{"vocab_size": 2048, "optimizer": "muon_variant", "lr_head": 0.0123, "decay_shape": "linear"}
Each number is 50 + 15 x the weight over its row's rms, rounded and kept within 0 to 99. Layers, rows and columns count from 0. The size before them is the row's rms in percent of the matrix's.

# q: layer 3 attention query, 96x64, rms 0.159, rows 0-24, columns 0-63
# k: layer 3 attention key, 96x64, rms 0.151, rows 0-23, columns 0-63
q0 104:20 44 62 38 61 38 66 73 23 49 33 45 59 73 61 37 59 63 58 50 76 78 38 44 52 65 35 56 46 37 58 47 45 42 54 65 61 25 62 40 49 43 46 72 32 54 51 38 88 50 26 27 73 35 56 47 31 51 58 38 75 37 42 34
k0 099:13 45 63 60 54 76 74 36 39 32 39 36 32 72 29 48 53 59 67 71 64 64 72 72 47 51 54 59 59 59 56 49 41 63 55 31 62 73 50 05 37 48 53 57 47 58 73 62 51 41 34 58 45 38 35 31 57 63 42 40 46 46 29 28
q1 094:11 50 47 48 77 55 62 36 28 65 61 30 49 54 71 45 56 55 60 47 55 63 58 40 35 57 51 40 40 52 24 68 69 75 41 31 55 56 42 50 59 58 75 51 78 51 72 59 49 77 41 42 25 65 18 31 52 48 30 36 52 66 29 45
k1 095:47 51 56 62 46 90 52 59 66 58 38 32 55 65 40 51 69 42 58 46 37 49 41 78 49 46 29 38 68 74 40 41 57 50 30 26 72 34 50 60 15 40 28 51 36 69 40 59 48 31 54 41 62 76 83 52 69 56 46 40 43 38 24 57
q2 080:29 59 33 66 65 54 49 58 49 59 34 52 13 29 56 63 70 39 35 38 61 23 58 44 67 28 63 30 55 50 54 48 37 61 62 59 76 43 57 64 45 24 50 45 27 44 65 79 71 46 59 65 42 18 68 54 37 39 54 50 67 67 31 46
k2 081:48 31 52 49 66 52 32 84 42 56 16 45 41 58 38 45 37 50 38 59 70 53 28 49 50 73 70 21 54 54 43 77 38 54 63 30 57 62 17 56 69 48 58 13 66 53 49 64 63 75 74 69 55 42 32 53 51 58 40 45 50 53 59 38
q3 087:53 34 53 47 58 58 54 54 37 80 37 51 38 55 44 49 46 21 42 35 54 58 48 47 39 91 50 65 61 38 41 74 63 44 75 17 49 72 47 71 49 69 22 67 53 54 63 23 24 54 36 50 57 49 21 38 38 66 60 52 49 34 65 65
k3 090:45 55 46 45 47 79 63 23 58 50 80 34 69 47 65 51 49 59 36 50 57 42 43 26 46 45 53 78 74 74 69 58 30 28 51 40 49 45 58 46 39 46 62 17 53 56 39 55 31 21 77 40 67 57 76 57 55 41 34 33 47 39 62 28
q4 079:38 33 37 56 61 54 42 38 41 52 18 55 59 54 34 45 66 07 76 36 72 63 49 31 40 31 77 69 51 37 26 39 58 43 33 58 46 64 75 22 39 51 61 54 45 73 27 42 64 60 48 68 58 47 48 63 51 57 33 61 57 67 59 66
k4 084:45 48 64 45 59 61 65 61 35 67 39 44 56 21 64 61 73 52 27 34 40 58 30 39 47 41 74 48 39 60 40 41 91 37 60 58 42 71 47 38 52 67 28 31 56 48 69 43 41 66 19 48 36 57 36 33 79 70 32 56 48 27 45 50
q5 081:24 62 64 27 78 56 68 66 60 42 29 59 70 61 41 64 43 59 43 28 38 59 39 47 47 31 47 32 51 78 38 82 70 30 34 39 05 57 35 36 57 53 50 68 45 47 51 64 30 60 46 58 41 35 53 70 58 55 58 42 49 47 73 55
k5 092:41 41 44 57 44 45 38 48 58 64 32 62 80 56 51 63 33 44 68 60 70 53 48 37 45 53 47 79 55 50 48 10 20 49 68 57 37 52 72 71 36 50 39 52 62 86 28 23 26 33 31 49 65 58 53 47 72 66 54 40 40 38 36 59
q6 100:60 71 45 37 51 24 49 54 46 23 57 79 29 26 70 65 19 51 54 62 55 57 32 45 36 32 62 65 67 61 56 66 49 52 48 64 77 42 43 56 53 66 57 27 47 69 26 49 41 22 51 28 37 55 51 49 61 35 35 42 65 65 81 58
k6 105:65 53 33 64 47 50 54 66 42 61 49 22 57 45 53 24 44 61 32 44 47 34 57 82 75 48 31 50 46 59 44 26 36 39 53 78 80 25 41 70 49 69 67 86 44 43 41 35 69 53 56 41 41 47 49 34 32 64 40 65 43 63 62 26
q7 089:51 39 69 43 41 46 59 28 79 77 11 69 45 51 65 47 65 57 77 43 43 47 40 49 52 67 44 66 23 33 48 74 55 71 64 36 44 55 34 39 59 17 61 21 46 29 43 60 58 54 55 59 26 37 58 38 54 57 29 44 50 71 60 57
k7 080:39 56 52 57 35 60 50 56 62 35 58 50 66 50 51 64 61 39 58 50 36 45 40 39 60 99 56 46 62 81 35 39 66 63 49 77 33 54 26 49 56 38 45 35 30 51 43 59 53 33 24 49 58 58 38 57 64 72 73 34 70 56 64 11
q8 086:47 48 64 59 40 60 47 59 53 51 42 94 17 25 29 65 44 80 52 32 59 37 55 51 67 31 59 55 76 65 52 64 54 62 58 40 49 36 59 33 77 33 57 50 62 28 78 28 35 35 33 39 57 37 51 45 45 53 42 56 49 19 53 44
k8 085:47 36 43 49 63 52 47 47 54 46 48 33 31 47 74 43 26 43 51 64 46 86 38 54 50 61 68 45 75 38 56 91 14 28 50 50 55 49 42 64 46 60 51 65 57 63 45 42 51 21 70 29 31 39 38 56 39 73 71 32 32 56 61 29
q9 081:50 55 39 25 37 66 59 67 49 52 49 56 51 61 50 41 66 60 47 47 29 28 49 35 42 44 46 47 45 25 37 36 37 66 58 67 76 51 68 47 62 80 20 59 49 91 22 49 60 54 42 39 57 78 75 30 64 30 39 37 49 43 29 40
k9 082:48 67 48 39 61 62 46 66 27 29 60 50 68 41 14 59 56 76 48 51 42 75 72 68 36 42 58 52 50 53 58 46 66 37 25 66 66 39 62 29 64 51 25 62 51 59 38 56 73 48 33 70 18 62 35 29 38 22 40 64 33 53 49 53
q10 090:52 27 71 35 56 25 47 40 25 36 42 34 58 67 45 53 80 49 69 40 56 54 64 65 56 34 69 57 19 38 63 68 56 54 69 31 66 55 69 59 55 42 54 45 52 54 21 60 58 47 35 27 62 32 74 73 23 33 56 37 59 40 35 40
k10 089:51 30 13 54 44 37 65 79 31 50 71 58 27 26 42 70 72 55 52 52 60 45 37 79 31 47 54 50 56 68 46 58 42 34 50 32 45 76 34 45 32 52 67 31 52 49 88 45 36 51 58 61 56 59 28 26 61 60 61 67 44 63 48 41
q11 093:63 82 44 54 57 66 57 74 41 34 58 35 36 54 64 41 66 46 59 57 49 41 56 67 26 44 43 50 46 46 79 45 43 80 61 25 45 44 52 30 17 57 58 52 44 50 27 53 73 68 71 37 47 41 34 35 59 65 43 65 61 13 59 26
k11 084:52 31 69 48 49 50 41 69 56 26 51 55 21 33 64 44 99 52 45 62 27 45 86 50 55 46 51 59 41 55 51 34 45 47 52 26 57 72 57 47 56 40 48 75 25 65 20 64 52 58 71 60 51 32 42 39 41 36 46 62 31 57 45 56
q12 089:62 43 55 27 56 55 31 53 49 43 45 67 27 37 60 52 77 46 26 48 73 43 48 30 36 42 50 54 85 26 68 65 53 67 29 56 40 47 64 60 63 45 59 45 79 20 58 65 24 48 73 47 45 60 30 42 42 46 76 48 69 37 59 28
k12 096:34 77 34 41 58 68 54 70 49 74 37 55 45 42 78 52 07 35 52 61 64 47 50 55 47 28 51 35 49 71 37 68 45 52 66 31 40 61 63 84 46 52 57 58 42 56 44 57 46 20 84 40 40 57 60 44 37 42 35 29 53 65 62 30
q13 085:57 46 53 33 37 33 58 68 38 31 29 45 31 53 79 31 55 47 60 67 36 80 66 40 53 44 56 45 65 30 29 44 54 60 55 21 55 55 50 61 19 74 34 40 50 61 53 40 63 32 60 18 36 76 43 49 66 69 73 51 33 64 56 63
k13 097:35 42 29 48 40 60 42 37 10 50 46 49 33 48 78 45 52 50 47 41 46 39 54 45 66 32 69 43 63 65 46 34 31 58 51 61 64 27 67 62 44 97 57 43 35 66 51 52 64 50 46 66 46 86 46 31 63 30 37 55 68 78 56 46
q14 090:42 35 64 58 64 40 56 43 55 69 35 44 50 67 81 39 47 45 29 59 49 42 60 08 51 34 36 45 66 58 52 49 64 30 47 59 56 57 26 77 56 68 52 71 30 59 35 09 36 35 54 44 32 70 73 29 58 56 31 45 46 52 63 44
k14 092:60 74 52 39 49 58 63 16 62 53 59 32 72 38 55 51 43 50 61 52 57 52 32 55 49 45 41 77 22 70 30 26 37 40 45 50 62 50 67 39 59 66 46 44 56 39 34 62 80 65 34 50 58 83 44 54 64 69 12 63 46 66 51 25
q15 099:51 68 52 66 71 49 16 48 60 59 49 52 55 43 72 38 24 27 17 48 47 29 49 63 49 76 71 29 74 54 69 58 41 45 44 38 70 30 29 66 43 45 51 57 51 49 21 66 53 50 37 31 63 67 39 62 58 42 64 30 58 57 73 33
k15 108:55 39 56 26 50 11 84 38 51 62 51 77 79 42 43 41 53 49 32 48 60 41 60 46 56 65 24 39 30 42 38 39 29 39 57 28 49 56 58 87 38 40 59 33 60 44 57 54 85 57 60 46 57 24 51 44 52 51 20 53 48 62 54 55
q16 078:41 75 54 46 48 48 31 51 58 40 55 50 55 59 51 49 48 81 31 82 85 56 55 51 44 44 45 57 24 43 57 49 47 30 33 26 76 87 48 37 57 72 55 48 66 41 24 75 41 60 37 33 69 40 58 66 59 54 43 35 27 40 39 37
k16 082:75 31 50 33 47 17 69 47 19 55 76 57 59 60 74 75 67 41 60 36 54 51 44 68 54 38 22 43 62 40 44 55 60 62 48 41 39 59 47 48 25 18 45 71 54 45 61 56 54 42 39 64 53 38 57 47 26 57 48 88 33 45 34 48
q17 073:52 59 66 44 61 30 29 47 57 55 61 86 76 58 49 28 34 64 57 38 24 55 48 35 60 66 44 55 00 54 53 32 42 40 52 62 60 58 23 50 29 65 30 46 60 37 48 57 52 51 76 41 33 39 54 52 18 64 45 58 57 59 62 56
k17 077:61 57 50 50 08 28 53 48 59 38 57 67 65 53 35 85 34 64 51 40 28 35 56 54 36 26 49 70 47 36 57 19 51 66 61 54 69 49 59 47 79 37 26 48 44 48 61 56 61 74 37 56 49 18 64 58 55 52 66 43 52 35 51 26
q18 098:64 33 60 64 54 67 58 47 38 66 47 96 47 77 47 40 39 41 80 21 61 85 55 49 44 27 41 46 41 49 35 42 80 32 54 30 54 59 53 50 29 32 55 25 50 54 47 57 43 52 63 50 46 45 25 22 49 41 53 61 42 49 36 46
k18 097:31 61 60 53 41 58 40 56 49 17 53 29 64 46 89 49 74 54 35 37 57 54 42 66 38 47 49 58 68 25 27 48 49 60 71 57 41 68 24 68 36 67 29 50 45 55 61 54 29 25 62 55 56 61 77 48 66 52 57 31 53 61 78 32
q19 082:50 43 66 31 62 49 36 42 58 51 63 56 64 64 86 53 59 24 35 63 32 54 18 38 56 42 40 50 69 69 29 38 66 71 54 53 52 41 08 81 49 60 59 53 61 52 72 42 41 73 40 53 27 37 55 61 50 29 72 52 43 38 48 55
k19 092:60 72 46 42 32 56 59 53 41 37 38 30 62 52 55 31 41 36 53 62 58 51 56 50 50 44 28 46 15 59 78 31 16 76 34 42 70 34 71 48 55 55 38 30 51 86 38 31 46 55 67 25 60 64 58 56 64 49 65 42 50 76 64 45
q20 094:65 49 33 50 49 55 51 64 49 42 45 48 35 42 65 74 50 48 38 47 29 25 66 76 60 31 63 50 43 51 62 64 46 68 18 86 69 55 23 41 62 25 37 58 72 51 47 59 83 49 65 52 61 44 22 51 34 63 28 48 32 47 62 32
k20 095:61 43 74 63 67 26 35 52 56 39 51 70 31 10 41 82 36 61 46 68 36 55 64 39 50 57 51 10 37 48 36 43 58 65 55 52 76 66 55 52 51 34 59 35 74 57 42 45 47 61 62 36 42 47 56 38 42 39 57 86 54 41 42 28
q21 093:68 57 47 25 43 58 39 67 46 56 53 42 68 47 56 59 42 44 31 38 81 57 61 80 52 39 56 69 28 71 48 42 22 19 54 47 32 24 64 73 77 75 44 71 24 37 51 49 61 53 56 28 41 45 51 55 54 45 43 50 49 24 31 58
k21 086:65 39 29 52 28 20 57 50 45 56 66 39 29 44 19 37 63 49 65 71 69 23 45 55 49 46 54 65 39 48 60 67 53 39 49 70 60 65 85 44 58 42 31 56 50 63 62 30 68 52 42 63 58 43 53 65 27 47 49 66 53 03 44 44
q22 077:68 63 70 61 36 65 23 57 84 55 21 31 55 57 73 63 57 60 43 56 46 46 40 63 64 55 52 21 49 37 57 34 56 48 51 70 55 47 36 45 69 26 49 70 45 66 64 16 25 32 55 60 46 50 37 58 42 66 37 21 68 51 64 42
k22 081:46 29 62 41 59 46 43 23 62 54 43 70 57 35 48 41 07 73 60 67 42 75 71 27 62 66 48 44 38 56 55 59 23 46 55 45 17 47 47 43 30 44 33 57 53 48 40 87 38 68 42 45 58 45 44 62 69 39 60 51 72 58 64 29
q23 087:49 58 45 40 29 45 59 47 43 14 41 80 43 52 51 56 49 53 23 56 82 77 78 58 38 58 38 50 57 60 38 58 37 66 42 67 41 42 42 35 58 31 50 66 52 49 51 38 68 86 48 53 59 22 14 40 48 67 53 41 31 70 43 39
k23 080:76 36 71 70 72 40 52 51 23 43 46 43 31 42 39 66 30 53 47 66 33 58 63 44 69 41 64 30 55 38 51 35 75 52 57 49 78 60 41 40 28 47 54 59 65 75 62 48 41 00 31 58 51 35 45 69 61 39 53 51 61 53 51 44
q24 115:60 47 31 43 62 46 49 46 45 51 34 41 45 55 62 23 24 42 36 43 51 64 30 54 42 46 53 43 70 66 44 64 50 49 79 26 76 34 33 86 44 83 75 67 43 67 33 40 50 30 56 41 54 42 66 21 46 60 53 50 75 70 59 41